{"num_hidden_layers": 11, "hidden_size": 512, "vocab_size": 26177, "hidden_act": "swiglu", "norm_eps": 1e-05, "attn_scale": 0.125, "init": "normal", "init_std_qkv": 0.0242, "optimizer": "soap_variant", "lr_mult_up": 0.776, "beta2": 0.95, "schedule": "wsd", "max_seq_len": 1024, "doc_mask": true, "max_steps": 3453}
Each number is 50 + 15 x the weight over the matrix's rms, rounded and kept within 0 to 99. Layers, rows and columns count from 0.

# layer 2 MLP down, 512x2560, rms 0.0746, rows 304-347, columns 1440-1599
78 55 48 41 73 42 32 35 62 43 38 23 45 49 61 31 31 56 58 54 33 58 59 38 66 46 42 76 51 58 44 48 47 52 39 49 57 29 26 54 66 50 40 53 32 58 42 53 30 61 42 36 60 27 57 62 52 35 66 55 40 71 13 42 35 27 62 68 38 35 51 50 46 52 53 68 43 39 63 46 73 55 70 54 42 62 55 54 57 49 30 84 53 65 76 71 58 50 45 61 36 42 42 53 55 47 52 59 42 25 43 42 55 61 57 55 57 65 49 72 52 41 49 63 58 47 54 37 76 48 60 56 58 61 62 28 77 51 42 52 50 39 38 43 32 54 61 25 42 42 64 41 47 39 55 70 38 67 53 43
54 69 43 36 34 59 35 90 46 65 34 16 28 28 41 42 51 45 39 73 37 49 71 57 60 51 60 44 67 53 29 31 51 63 40 37 24 42 45 56 35 30 75 68 42 25 42 40 44 66 35 10 59 58 42 58 65 56 55 65 53 45 27 40 60 43 54 56 21 63 37 15 47 33 24 68 52 34 60 83 34 27 59 54 51 45 59 43 45 36 63 36 33 30 24 39 68 40 30 52 27 73 44 46 53 36 63 45 41 68 38 52 60 44 37 30 49 28 39 47 63 63 41 72 20 18 48 58 48 59 56 31 55 40 19 31 71 49 61 48 60 32 48 47 45 27 54 66 60 52 73 32 49 37 56 38 54 55 75 31
19 61 70 49 45 52 76 73 35 34 38 55 34 27 53 64 17 68 49 68 46 35 35 50 25 35 47 56 30 53 44 57 49 64 56 12 50 50 45 47 12 47 51 48 50 26 55 64 45 43 88 51 44 64 37 47 75 36 76 44 70 47 75 37 68 52 47 55 61 71 52 56 59 41 67 53 51 57 82 31 75 80 79 45 47 62 48 63 53 51 59 40 59 35 69 62 62 47 35 41 27 57 35 77 35 66 52 54 45 55 62 46 29 46 81 49 43 60 39 73 30 40 54 37 60 26 45 41 35 35 64 33 42 43 51 33 53 63 65 49 35 71 26 58 49 67 63 35 45 69 43 74 65 45 27 44 68 47 36 41
45 80 47 72 45 44 70 39 61 52 69 59 54 31 35 30 69 25 00 55 51 41 56 79 36 34 43 41 55 17 70 48 60 42 46 55 55 51 37 23 44 50 99 27 44 48 49 56 72 27 52 65 64 53 33 26 55 72 59 33 45 41 61 50 85 44 48 94 62 40 55 62 24 45 46 53 69 24 68 39 49 43 43 59 47 78 56 43 43 40 68 42 36 64 35 52 48 14 65 67 35 72 22 59 43 55 56 30 35 32 90 59 44 47 49 53 43 26 49 77 41 51 38 59 62 34 37 44 53 70 38 37 60 38 43 52 60 55 45 52 36 51 77 91 61 32 25 23 40 52 46 52 38 43 45 51 79 49 66 59
04 54 70 70 65 47 53 50 57 71 50 27 50 56 45 62 44 31 60 54 59 46 31 47 22 48 65 63 42 46 67 58 63 49 61 53 46 55 58 19 54 80 53 46 40 48 48 54 40 20 53 39 53 33 67 51 36 68 54 46 57 40 57 82 31 44 56 65 53 28 51 34 24 59 57 50 33 32 27 49 44 43 45 26 34 81 61 27 41 37 46 57 26 34 40 53 63 50 65 59 44 56 43 46 43 59 43 57 41 64 36 58 43 57 47 41 69 62 63 29 61 79 45 49 43 44 38 65 56 41 24 49 30 25 46 67 58 50 47 72 49 32 58 58 60 57 71 45 61 51 53 70 52 86 24 04 36 00 69 36
19 54 64 52 52 56 38 61 42 40 23 52 53 38 52 34 64 45 33 39 52 37 44 34 46 32 43 44 54 52 62 59 50 60 80 64 37 45 60 38 28 30 76 30 56 53 67 31 40 27 67 56 55 36 31 54 51 60 30 47 31 48 39 73 46 45 52 65 44 45 65 72 56 47 66 67 55 18 61 52 43 56 64 76 37 56 44 51 43 48 33 12 71 51 35 55 54 49 68 32 53 26 55 29 39 47 50 32 46 41 42 87 73 53 50 35 39 59 41 64 45 66 34 31 58 68 57 25 71 34 58 55 26 17 42 65 39 92 18 50 46 52 36 44 35 68 31 48 48 54 48 45 50 61 83 52 43 50 59 60
35 81 48 13 75 71 62 68 36 48 74 65 49 50 63 69 44 47 68 25 52 59 43 73 50 60 59 80 48 48 50 63 51 61 64 61 58 50 44 58 49 65 37 69 37 42 60 41 54 49 49 43 41 42 52 47 65 68 60 38 46 59 34 51 64 42 56 41 33 54 54 34 56 50 60 37 31 75 62 35 38 57 54 44 59 33 59 33 43 47 32 54 71 43 49 40 37 59 45 39 52 67 44 51 67 77 46 50 44 69 62 39 51 56 50 43 64 49 42 73 38 61 39 47 60 47 43 97 46 30 26 12 38 45 42 43 53 66 50 46 46 61 77 48 71 64 46 51 47 51 43 41 44 62 38 42 52 42 25 62
66 70 37 31 27 68 64 54 46 64 33 22 41 47 58 29 62 57 59 62 43 54 38 62 17 62 56 35 55 74 63 43 63 37 31 59 38 46 59 36 42 36 52 57 50 46 46 36 52 32 70 54 41 32 69 69 51 43 51 59 35 90 59 41 21 33 55 34 59 59 37 59 60 62 23 29 51 68 35 62 36 41 60 72 66 48 41 70 66 52 46 55 43 33 54 66 70 41 77 77 45 63 39 60 30 48 28 61 39 40 54 32 51 47 50 77 53 25 57 53 34 69 41 61 60 17 82 46 49 42 33 46 40 58 49 63 61 33 47 29 69 57 65 58 41 21 51 53 43 26 39 56 69 39 36 38 63 35 53 71
59 50 72 69 39 58 59 65 54 41 37 37 58 43 45 51 88 44 36 41 60 45 48 49 39 32 45 62 41 40 38 65 64 41 44 37 53 65 63 55 26 65 59 56 41 60 42 57 45 56 55 79 39 74 47 45 32 84 32 32 74 46 27 78 56 61 68 49 55 61 41 71 40 40 62 58 01 48 52 63 27 47 53 45 53 14 20 27 47 56 69 15 44 51 49 57 49 61 23 40 62 45 39 39 53 57 56 43 32 31 60 65 61 39 51 62 26 23 43 47 35 46 64 56 61 33 47 65 33 27 47 35 48 33 42 41 32 64 21 63 56 71 56 76 45 38 33 54 21 53 53 60 46 46 43 81 03 62 30 61
67 33 32 35 54 33 49 52 47 59 88 69 63 44 51 58 73 52 64 31 39 50 62 40 16 65 57 54 44 49 55 44 70 49 49 38 63 31 38 40 38 53 36 41 62 56 75 48 30 48 37 50 32 65 45 40 59 37 43 52 64 24 57 75 57 60 30 65 72 24 51 34 50 57 62 37 47 39 55 68 68 60 64 33 54 42 47 67 68 71 29 03 72 63 68 60 75 50 64 57 51 50 48 60 50 56 48 58 20 31 43 52 28 32 27 73 54 54 68 56 48 53 56 68 37 49 53 49 62 36 46 60 53 53 48 20 38 34 60 43 22 40 54 45 83 62 25 51 62 65 39 41 35 35 64 52 59 51 38 63
52 59 48 29 73 48 64 17 59 46 80 48 17 30 08 78 37 26 54 44 60 78 43 47 31 67 65 38 44 28 58 58 55 44 67 54 83 34 49 57 46 49 66 43 34 69 60 73 76 41 31 33 42 71 48 58 58 45 23 40 53 65 76 30 37 36 59 37 56 47 75 28 10 51 33 37 48 53 45 63 60 56 66 53 40 48 41 55 81 71 45 58 34 57 23 35 42 43 37 72 31 64 40 53 56 43 55 22 60 35 51 23 45 40 71 56 37 60 65 74 23 55 83 49 51 54 48 75 61 59 38 41 27 76 42 34 58 53 88 73 74 50 49 36 59 51 16 44 40 49 63 39 75 32 18 37 62 70 25 38
77 40 55 00 40 42 37 38 32 64 41 61 39 64 73 73 57 43 38 68 56 40 56 52 21 42 42 52 50 66 52 53 54 55 27 44 70 80 74 56 69 66 77 66 55 49 54 49 65 63 48 44 71 55 52 54 66 35 70 54 60 37 48 48 78 74 52 49 28 42 48 59 46 56 39 45 12 35 60 89 55 45 77 57 54 60 54 34 46 50 77 40 58 57 59 28 55 47 58 63 80 63 32 52 24 42 52 50 57 42 55 49 26 45 62 24 28 29 54 48 59 52 40 26 59 40 82 34 55 63 54 44 28 63 58 38 60 59 44 48 58 42 39 52 24 53 37 81 52 58 50 23 48 71 41 38 38 61 26 62
36 26 46 27 64 36 61 52 42 67 46 57 54 75 53 49 78 69 52 62 55 56 27 57 65 43 61 70 48 54 40 62 59 62 46 46 60 49 37 52 53 55 35 69 58 68 51 56 55 65 65 35 41 34 53 83 60 42 54 47 50 58 58 58 34 43 55 59 79 45 79 44 38 48 29 63 44 65 60 35 70 70 43 47 42 37 16 40 55 23 48 82 33 61 68 47 47 42 45 79 25 59 78 37 51 32 45 33 41 71 50 43 72 75 60 79 53 56 66 38 42 37 44 41 36 61 56 29 58 35 59 50 50 49 75 30 52 55 42 17 68 35 43 41 42 35 27 63 50 51 53 43 71 76 84 09 35 64 47 57
58 50 55 48 61 55 34 37 46 39 54 64 36 39 68 84 42 48 43 31 59 49 58 62 45 53 52 47 49 47 37 25 40 40 40 55 70 68 34 29 85 64 21 51 71 49 49 28 17 37 27 49 28 40 16 52 75 46 74 61 25 06 45 45 40 44 39 26 53 63 38 39 38 53 35 42 68 74 61 92 34 43 55 64 23 22 62 67 39 49 83 49 41 62 58 61 37 63 41 57 49 26 80 45 16 16 66 78 41 74 46 61 50 32 27 51 62 33 63 66 63 42 38 68 56 50 43 66 49 69 68 26 71 43 51 52 45 54 74 38 41 46 73 53 79 83 57 44 40 48 48 54 54 57 58 17 50 42 45 55
41 35 57 21 40 81 62 41 52 52 56 26 59 43 29 66 32 62 40 36 58 66 63 27 50 36 42 57 56 34 60 64 38 38 46 48 51 59 45 65 40 47 62 73 46 31 90 35 45 73 71 77 62 34 59 53 53 51 55 58 50 48 50 35 38 38 36 39 43 45 59 83 57 66 40 50 67 46 65 52 54 29 67 35 30 51 26 36 32 05 48 19 65 32 55 50 55 52 78 27 20 59 30 42 64 56 49 44 57 39 65 66 45 27 47 48 35 31 55 30 43 40 43 36 59 61 12 60 50 39 36 33 34 13 67 38 45 01 40 55 59 22 54 48 81 80 45 47 37 50 47 37 58 48 63 73 46 49 81 58
49 52 39 50 61 52 45 47 57 47 58 40 31 50 29 29 57 50 56 40 54 40 71 25 45 51 51 48 43 35 21 54 45 62 51 78 47 65 63 06 41 36 59 86 51 50 45 50 71 68 54 54 80 44 66 44 31 34 36 39 42 44 53 35 72 32 20 82 47 22 60 62 40 20 61 54 40 30 47 58 35 51 63 82 66 55 54 51 76 54 50 65 50 49 55 64 76 65 89 43 41 66 45 53 46 49 35 54 80 37 38 37 65 46 63 44 51 46 60 58 46 40 40 38 41 26 54 43 53 38 28 36 42 35 29 46 71 64 47 74 43 80 51 37 52 26 46 43 61 73 61 51 34 44 35 47 62 49 50 14
38 57 16 45 38 47 55 59 73 53 83 50 51 78 73 20 44 55 25 20 45 32 56 71 59 45 70 39 41 48 59 63 30 40 46 20 50 40 75 27 14 62 56 27 39 24 45 70 50 52 27 50 43 67 37 44 52 75 46 53 45 20 71 28 64 53 45 26 41 68 33 53 58 37 48 23 48 53 38 44 62 27 50 32 49 54 24 42 59 32 53 49 27 36 73 57 49 53 42 34 42 68 41 64 54 72 42 47 37 24 51 43 41 44 68 41 14 47 50 43 50 61 42 49 62 49 45 61 26 49 43 55 48 41 41 68 49 86 36 55 37 27 59 25 37 48 37 59 55 35 52 73 44 74 44 67 53 48 58 65
40 37 78 26 38 51 45 52 39 56 43 34 47 64 75 10 47 40 47 18 34 72 30 32 44 40 59 49 33 46 50 55 66 40 60 50 55 58 42 52 54 37 50 23 61 47 60 53 49 24 45 50 66 65 64 52 56 61 38 54 71 45 52 40 64 42 31 29 54 73 52 60 40 33 62 40 42 49 78 46 73 31 32 51 38 59 23 11 33 79 59 61 63 72 53 47 51 63 53 51 16 41 32 56 58 48 34 33 56 64 29 51 46 67 52 55 51 39 45 21 45 54 47 79 45 41 38 61 34 38 53 44 42 45 52 59 43 41 47 51 51 48 51 66 80 28 87 54 56 46 28 55 24 66 67 43 65 49 56 46
56 42 37 64 51 46 39 45 48 47 43 39 26 50 57 46 52 69 47 35 58 51 42 42 32 44 53 34 39 58 44 53 28 34 58 43 44 52 54 82 22 83 44 41 43 29 57 41 55 24 61 48 70 42 53 56 51 56 83 58 53 63 55 72 64 42 58 79 33 76 57 54 64 51 59 58 49 41 58 48 47 44 44 59 58 39 54 36 38 39 29 38 42 71 61 62 48 49 29 38 30 61 43 49 44 53 49 63 39 49 23 47 32 66 71 33 33 34 39 56 61 49 70 46 70 65 69 75 67 42 68 44 51 62 38 76 55 71 37 89 65 55 51 51 39 49 62 46 25 84 34 21 61 63 43 52 49 59 64 56
53 35 41 37 66 46 62 69 76 49 44 45 69 42 74 35 38 57 56 52 63 41 60 26 50 49 39 49 49 51 75 27 39 99 56 48 41 46 65 44 44 50 48 48 32 54 44 45 41 66 41 51 62 59 51 39 47 60 57 33 69 44 46 45 22 23 59 48 38 43 58 51 76 42 72 56 45 54 64 50 19 72 23 33 56 34 48 54 50 34 24 29 40 22 36 51 63 85 33 71 44 71 57 32 62 49 41 36 21 38 50 52 43 61 42 57 34 44 36 36 33 64 70 60 29 68 42 51 55 52 58 56 52 65 26 38 55 53 42 51 42 40 47 37 10 69 45 43 48 53 67 72 41 47 49 68 72 30 62 68
64 65 15 67 49 40 39 60 49 41 46 47 61 28 29 43 55 60 41 47 52 27 59 58 53 68 47 47 37 46 56 45 35 49 52 58 39 54 86 58 48 77 60 45 42 52 50 89 56 50 46 27 55 41 71 36 41 58 27 63 50 58 44 56 41 13 38 58 61 51 30 41 39 46 58 35 57 35 59 51 53 85 73 55 49 51 53 61 67 52 34 53 65 63 48 44 70 49 32 46 07 70 24 64 50 60 33 59 43 53 77 16 44 41 69 59 54 40 49 39 43 47 48 47 37 33 53 38 50 62 62 43 59 56 61 41 64 53 51 38 57 45 49 42 42 49 49 44 61 17 51 33 51 44 46 74 36 60 61 41
31 47 35 71 56 45 49 48 36 32 65 66 47 64 37 70 53 44 45 67 33 26 16 21 59 56 44 45 41 46 65 24 50 54 28 61 41 39 04 32 68 62 70 29 35 77 54 48 47 46 66 36 38 30 83 38 47 68 28 56 32 46 33 50 62 52 67 72 65 72 31 46 48 56 69 50 39 48 63 60 34 89 56 37 50 56 35 69 33 48 30 62 57 47 40 50 43 49 50 57 40 42 35 38 65 46 46 66 53 25 57 59 56 49 69 73 51 96 52 55 21 64 63 84 66 53 32 60 63 44 64 38 54 56 53 51 64 40 67 68 60 47 22 37 59 83 39 57 44 62 64 62 46 43 52 41 37 52 30 33
59 69 60 33 57 58 30 49 60 95 37 70 54 33 57 77 57 49 62 65 54 60 36 30 48 45 46 43 56 40 50 57 38 74 45 68 46 80 40 53 30 42 58 59 74 44 60 56 41 44 50 19 57 46 48 52 55 53 78 55 44 53 69 42 76 52 68 70 50 33 68 31 58 25 48 66 42 36 77 29 61 65 46 52 59 71 64 87 83 43 43 69 46 60 71 56 49 69 54 49 79 50 83 60 53 45 50 30 53 33 82 71 48 65 54 70 40 59 56 51 70 60 39 39 33 65 60 58 45 64 67 44 51 50 64 26 56 61 37 29 54 25 51 59 67 40 40 46 56 85 70 38 26 56 48 56 48 67 41 51
33 42 68 29 63 57 26 40 62 55 37 45 58 53 54 46 49 18 72 54 58 42 54 55 51 38 56 60 29 51 55 83 49 43 53 62 37 61 26 59 31 39 56 34 68 49 51 48 59 53 49 42 57 42 62 39 60 32 41 43 55 53 62 72 71 52 35 51 68 53 90 57 55 37 44 49 73 63 70 41 44 54 60 37 68 30 50 44 48 69 13 66 48 57 62 54 70 45 64 60 57 69 42 33 51 54 49 67 58 43 30 42 63 53 50 72 63 48 62 83 62 37 25 49 58 31 44 40 38 49 65 40 42 73 91 56 30 33 61 54 79 34 79 44 42 36 57 60 24 33 56 54 43 26 53 65 59 41 52 22
27 61 47 64 52 35 62 47 38 51 29 40 69 77 56 63 59 30 48 59 28 54 38 49 80 53 42 38 71 50 75 53 71 30 41 44 66 51 50 48 44 00 51 57 37 50 53 60 48 84 55 43 27 57 49 59 36 61 61 62 47 45 28 46 54 46 54 46 66 53 51 36 50 38 42 42 78 67 45 67 52 46 46 44 25 41 51 34 68 65 58 41 57 42 07 50 76 28 47 58 45 56 43 64 49 47 45 61 62 28 48 46 57 44 50 53 41 58 47 68 27 57 77 60 63 67 72 54 57 36 66 75 51 60 61 38 48 30 65 49 29 30 42 46 45 29 58 48 36 46 74 57 66 50 31 60 25 54 70 56
55 35 53 51 42 61 40 74 55 57 40 53 57 64 62 49 53 50 41 55 58 52 20 32 61 41 54 27 32 72 40 76 34 31 33 43 66 62 24 56 50 42 48 43 54 35 94 75 19 46 42 34 72 40 47 73 36 29 39 54 57 32 73 55 35 65 21 60 70 42 50 51 45 57 41 59 63 27 35 56 50 54 39 66 62 45 51 65 29 35 58 50 74 44 66 41 30 52 38 59 55 48 50 51 68 41 66 47 20 62 62 66 32 50 33 53 58 53 64 40 57 44 26 65 64 61 38 52 36 49 59 26 64 44 65 53 31 40 46 43 55 50 45 57 58 22 57 50 46 62 41 52 56 70 57 55 41 48 44 50
68 43 43 52 64 54 57 41 57 55 74 34 69 51 48 37 44 42 47 39 71 43 42 13 36 47 43 39 52 41 47 53 74 63 62 64 74 30 39 58 52 38 71 26 34 56 38 45 65 63 49 80 40 74 51 38 53 63 41 32 36 49 66 48 35 48 80 17 62 66 31 49 49 59 47 44 70 57 51 44 26 45 45 67 39 47 54 41 53 35 60 48 44 71 62 42 51 69 47 71 61 57 59 42 46 53 75 55 42 58 33 86 45 29 66 51 36 53 47 41 41 60 49 55 61 23 57 41 65 51 46 58 42 67 69 57 52 61 42 38 30 63 67 51 56 32 74 57 56 48 51 38 35 58 49 37 55 41 35 67
44 70 46 48 48 47 52 53 35 59 32 55 66 65 62 37 59 46 56 79 36 41 53 41 51 50 61 67 91 58 41 52 36 56 19 78 66 38 41 49 38 27 47 43 54 48 75 35 25 49 58 00 49 50 42 53 36 54 37 39 56 72 31 45 37 46 53 58 53 46 68 46 39 49 44 60 68 75 60 43 39 53 75 64 64 74 39 23 53 44 42 30 38 39 53 66 46 55 51 56 52 48 45 39 28 58 48 48 67 56 38 54 43 75 56 68 59 62 58 46 44 39 53 83 41 53 33 33 26 57 56 47 20 35 64 61 36 48 52 65 51 44 64 43 67 41 67 69 35 54 37 56 85 36 45 66 43 45 61 24
39 39 69 22 37 56 40 54 33 79 39 46 89 38 57 32 37 64 32 46 29 53 66 73 26 53 48 77 28 90 67 32 34 53 57 28 46 42 62 39 35 60 56 62 53 69 57 37 74 60 27 41 40 32 45 65 68 46 56 59 66 34 43 43 42 41 42 31 42 59 59 47 60 48 53 54 38 39 37 43 75 27 58 85 61 27 52 43 48 55 49 89 70 52 52 45 50 73 48 34 70 32 55 67 60 52 47 54 57 46 42 48 58 37 48 35 55 42 45 27 52 33 61 59 62 35 90 99 49 64 67 53 39 29 68 67 61 58 76 58 42 41 46 45 77 46 58 18 30 50 55 47 58 22 58 47 49 67 54 34
38 36 52 59 19 42 30 59 47 64 43 51 80 59 37 37 41 58 59 29 72 31 42 34 50 23 60 49 46 43 66 57 26 60 67 40 39 61 33 12 73 43 70 49 45 48 65 37 47 66 59 53 59 48 44 47 65 63 75 46 42 45 31 69 49 56 70 72 27 39 20 41 26 49 78 40 36 50 59 31 40 58 40 30 34 79 41 65 49 85 46 31 80 48 61 59 46 82 29 21 52 34 45 76 69 59 52 49 63 52 49 51 61 27 26 36 68 21 20 71 88 67 51 25 53 59 52 38 22 51 28 49 59 32 63 60 13 24 42 84 22 38 67 68 35 65 38 56 60 55 65 50 41 38 65 91 42 35 69 47
56 52 46 40 13 26 64 69 54 48 43 26 61 42 64 50 31 35 32 63 70 34 40 56 48 52 44 48 53 27 56 63 62 08 45 23 40 61 37 78 55 27 27 45 50 51 50 67 37 58 48 34 44 24 20 32 56 63 53 62 35 52 39 51 36 75 26 76 40 39 43 58 30 37 39 39 37 80 33 38 73 40 34 64 20 37 58 59 52 57 69 57 53 37 50 64 44 54 40 51 33 35 77 54 47 35 55 41 51 61 36 60 50 54 31 43 73 24 44 58 46 46 44 44 69 53 34 35 46 77 51 49 35 49 39 58 43 51 60 46 33 52 18 31 43 59 62 26 54 47 55 54 53 59 64 40 57 53 64 39
64 51 63 70 44 38 59 70 39 46 89 44 93 56 41 47 13 40 53 47 31 57 33 33 47 39 60 60 51 46 25 37 42 42 51 73 82 66 35 41 52 51 43 32 54 57 50 45 30 39 49 16 17 64 59 45 49 56 58 55 40 54 61 33 65 66 37 49 69 44 39 63 39 64 60 47 59 27 45 74 50 46 35 59 61 54 53 70 52 58 53 51 73 62 41 35 44 62 49 59 64 35 42 60 55 39 69 55 76 54 50 46 47 29 53 35 44 61 42 42 53 29 46 30 65 58 49 67 52 57 36 63 58 72 60 43 34 31 54 56 58 52 44 62 63 79 77 41 38 33 64 17 69 45 42 40 55 46 74 30
37 69 26 69 42 44 87 58 52 54 39 32 57 63 66 76 54 17 56 59 66 39 66 47 60 69 44 55 46 53 38 53 54 43 49 78 48 26 37 49 42 68 60 55 69 44 48 34 28 41 54 73 22 43 55 60 55 63 58 52 58 59 33 68 52 48 68 16 59 44 62 21 66 66 40 57 50 41 51 54 53 25 74 44 50 57 62 57 40 71 56 57 56 73 60 41 46 47 39 35 71 31 35 54 68 44 41 39 39 22 69 47 41 55 65 39 65 27 45 52 51 56 59 46 33 61 47 58 47 54 23 35 53 42 37 65 54 40 35 51 43 27 66 60 38 42 72 44 61 40 35 36 63 53 44 89 64 49 27 64
43 62 53 60 38 25 51 50 44 11 32 32 68 28 42 64 68 15 43 69 59 48 57 46 15 33 46 59 83 36 55 41 52 32 72 57 63 48 61 81 44 52 53 77 67 64 48 57 44 46 78 80 32 48 65 33 62 33 72 57 32 41 40 46 62 52 69 32 55 57 67 53 67 41 32 67 60 59 46 48 49 69 83 56 84 62 58 46 62 79 13 54 52 41 67 50 34 48 62 68 22 30 57 60 66 33 66 43 34 34 51 66 39 59 73 66 45 89 42 74 38 62 71 47 38 60 23 35 49 40 71 60 52 45 70 40 36 28 64 53 39 77 63 62 44 43 56 54 55 79 55 56 35 52 69 52 53 43 56 42
33 45 42 51 49 67 00 59 72 51 63 50 33 38 59 62 54 46 72 58 46 18 38 79 45 58 67 43 23 43 44 52 32 34 50 61 46 59 37 71 57 60 50 63 61 53 44 68 24 80 71 68 34 55 24 25 56 66 21 54 66 55 55 38 64 69 48 43 71 31 54 52 39 33 63 57 59 42 65 44 52 36 43 56 58 64 33 64 54 68 48 65 61 72 63 80 34 41 60 60 19 49 55 63 72 53 72 41 61 39 48 59 52 34 41 52 58 42 41 52 76 53 34 42 33 75 45 36 51 59 61 51 82 66 65 51 46 44 53 49 26 70 67 39 35 65 40 38 51 47 52 27 40 33 44 02 34 46 42 51
73 80 26 67 49 59 33 41 62 47 43 49 38 49 35 40 33 49 49 49 32 35 51 59 85 53 64 72 56 55 36 26 73 45 45 61 57 46 57 65 53 18 67 22 67 55 29 64 34 57 54 44 28 63 59 54 59 52 65 38 83 52 52 27 46 38 69 51 51 56 57 29 69 79 34 77 22 48 43 15 73 44 18 40 30 58 50 41 56 39 56 62 65 69 48 62 36 63 69 59 61 39 36 59 38 51 51 51 46 52 16 38 49 67 47 77 45 45 43 53 35 56 72 47 73 38 73 32 57 29 24 42 67 51 69 52 41 29 42 58 39 52 95 33 26 66 79 77 46 53 53 48 39 45 42 31 20 50 64 65
63 40 67 37 33 73 41 56 34 72 50 46 59 62 48 84 50 38 59 74 61 54 55 23 30 41 37 77 48 62 64 53 46 21 46 58 30 34 25 40 53 43 42 67 78 61 28 72 26 43 21 64 57 59 59 46 48 49 87 43 39 56 69 53 20 51 62 43 71 48 61 76 58 92 58 52 36 51 52 59 57 70 54 43 38 30 41 14 60 28 53 59 59 61 48 71 50 60 72 68 60 25 47 52 35 44 65 32 42 31 58 44 52 32 66 48 54 52 63 64 56 54 46 42 73 58 33 61 45 40 45 61 43 49 62 68 41 64 52 52 58 50 58 45 53 47 30 81 46 41 67 54 42 53 59 37 53 39 52 44
23 53 51 61 42 42 41 43 31 65 10 63 50 52 38 43 45 30 50 35 51 67 29 68 38 54 50 29 40 27 35 44 45 85 56 58 87 27 36 39 52 43 42 74 48 75 38 70 62 35 74 29 63 57 48 57 47 57 19 54 45 40 38 70 51 50 62 34 45 91 39 69 14 52 61 61 66 74 62 32 46 46 41 48 66 31 41 09 54 28 61 53 85 49 30 38 74 34 46 46 43 24 41 65 68 47 50 51 62 54 34 32 59 34 46 32 64 45 39 27 43 71 35 65 45 20 55 75 51 53 68 20 30 73 51 73 31 56 57 64 41 51 66 39 57 65 67 49 58 40 73 40 49 56 46 80 35 47 49 81
40 37 89 46 32 50 40 44 73 41 44 61 75 73 56 79 57 51 59 31 66 24 49 49 14 74 40 42 63 54 65 58 40 76 60 48 51 41 41 34 41 64 66 52 35 50 54 50 46 70 74 39 53 52 53 74 49 44 61 78 59 36 36 65 21 29 34 45 49 59 43 50 36 44 35 68 52 30 38 62 47 24 30 53 43 76 56 53 42 56 55 37 38 58 61 52 56 84 48 49 51 64 67 69 74 30 42 27 67 75 45 41 64 58 43 43 33 26 49 52 23 57 17 56 54 74 48 40 49 74 32 40 32 51 38 30 67 53 66 57 64 70 35 68 78 53 63 57 85 63 54 41 48 29 32 92 84 54 61 44
68 45 50 26 42 59 57 59 41 51 61 41 64 65 57 77 59 44 37 67 36 51 45 47 27 54 59 46 43 56 70 61 63 20 55 37 35 50 63 58 71 34 54 39 59 48 69 75 31 70 53 40 63 35 37 61 76 23 70 43 39 48 39 71 51 20 58 72 48 39 65 72 62 65 59 57 58 18 65 67 52 79 48 34 47 60 41 47 60 30 64 65 52 58 37 45 55 42 28 55 50 48 63 57 53 56 19 77 61 02 16 47 46 42 48 20 55 69 52 29 68 58 42 84 42 40 66 45 54 38 70 59 47 49 73 52 52 72 47 37 46 31 67 71 57 59 55 46 54 67 44 93 38 54 66 08 70 35 48 19
35 39 58 45 89 82 64 55 40 36 73 45 40 54 41 44 48 57 49 43 79 29 60 76 56 67 13 53 48 63 44 12 42 46 61 45 58 31 66 52 37 40 52 49 51 37 53 31 56 89 51 62 67 09 61 45 41 48 46 64 50 53 65 58 50 30 72 45 70 54 54 38 43 51 55 44 18 47 34 34 03 50 39 50 24 22 64 41 52 49 67 47 64 76 38 22 49 45 74 49 42 74 50 47 58 61 51 67 50 64 74 35 39 52 44 74 55 58 65 26 34 34 55 43 36 64 88 29 56 28 50 35 41 36 31 28 57 62 55 23 67 50 70 37 44 71 31 23 67 40 35 42 34 62 57 39 55 17 01 62
50 55 87 55 43 52 73 49 87 57 48 53 31 40 56 89 26 40 39 27 43 52 40 52 46 50 62 75 42 68 46 58 62 72 10 37 52 61 36 53 31 46 26 58 67 42 51 51 46 54 58 64 59 49 51 49 55 56 59 48 58 53 50 28 32 64 76 18 71 26 75 43 44 35 32 52 21 34 85 41 85 60 88 54 35 58 49 86 55 55 24 42 68 36 79 64 33 53 41 46 37 53 38 24 59 71 33 61 56 64 29 53 17 26 58 35 45 63 35 29 51 46 54 65 78 28 31 40 56 32 25 52 52 35 61 67 49 45 62 61 36 41 44 62 76 68 64 91 49 40 53 45 66 63 56 62 61 18 73 22
28 29 24 33 67 42 50 40 46 62 60 36 49 78 34 42 55 31 39 31 53 60 31 30 47 32 39 81 36 55 60 51 50 46 51 81 23 54 43 35 51 43 58 77 79 36 48 76 51 53 30 45 57 40 52 50 76 42 70 43 52 41 49 63 51 39 67 41 43 50 74 44 48 49 36 50 60 57 41 19 69 49 22 56 18 50 51 49 32 19 68 30 77 65 31 42 44 58 34 44 43 49 36 57 22 31 47 62 49 53 59 40 55 63 42 32 47 41 60 62 53 55 45 36 90 52 36 67 60 63 73 38 40 38 61 48 32 53 27 75 60 28 82 63 70 64 38 62 37 43 49 39 40 58 48 69 34 09 55 66
44 39 56 41 69 48 62 83 39 60 51 63 57 50 68 52 75 66 45 35 68 82 35 54 77 47 59 42 55 39 66 34 44 56 72 69 22 57 46 48 53 71 38 63 52 47 58 38 19 23 17 49 51 49 58 62 36 50 49 39 36 45 37 70 61 43 62 52 37 49 31 59 46 47 27 43 54 50 45 44 57 19 54 70 38 40 54 36 35 49 41 44 34 56 35 61 58 55 71 30 36 50 44 47 45 50 66 73 59 68 58 60 68 46 52 54 27 46 53 60 62 53 59 48 70 44 62 39 57 50 51 83 45 81 36 35 37 54 66 38 36 54 59 48 74 40 66 27 55 70 30 55 63 28 42 38 58 32 60 50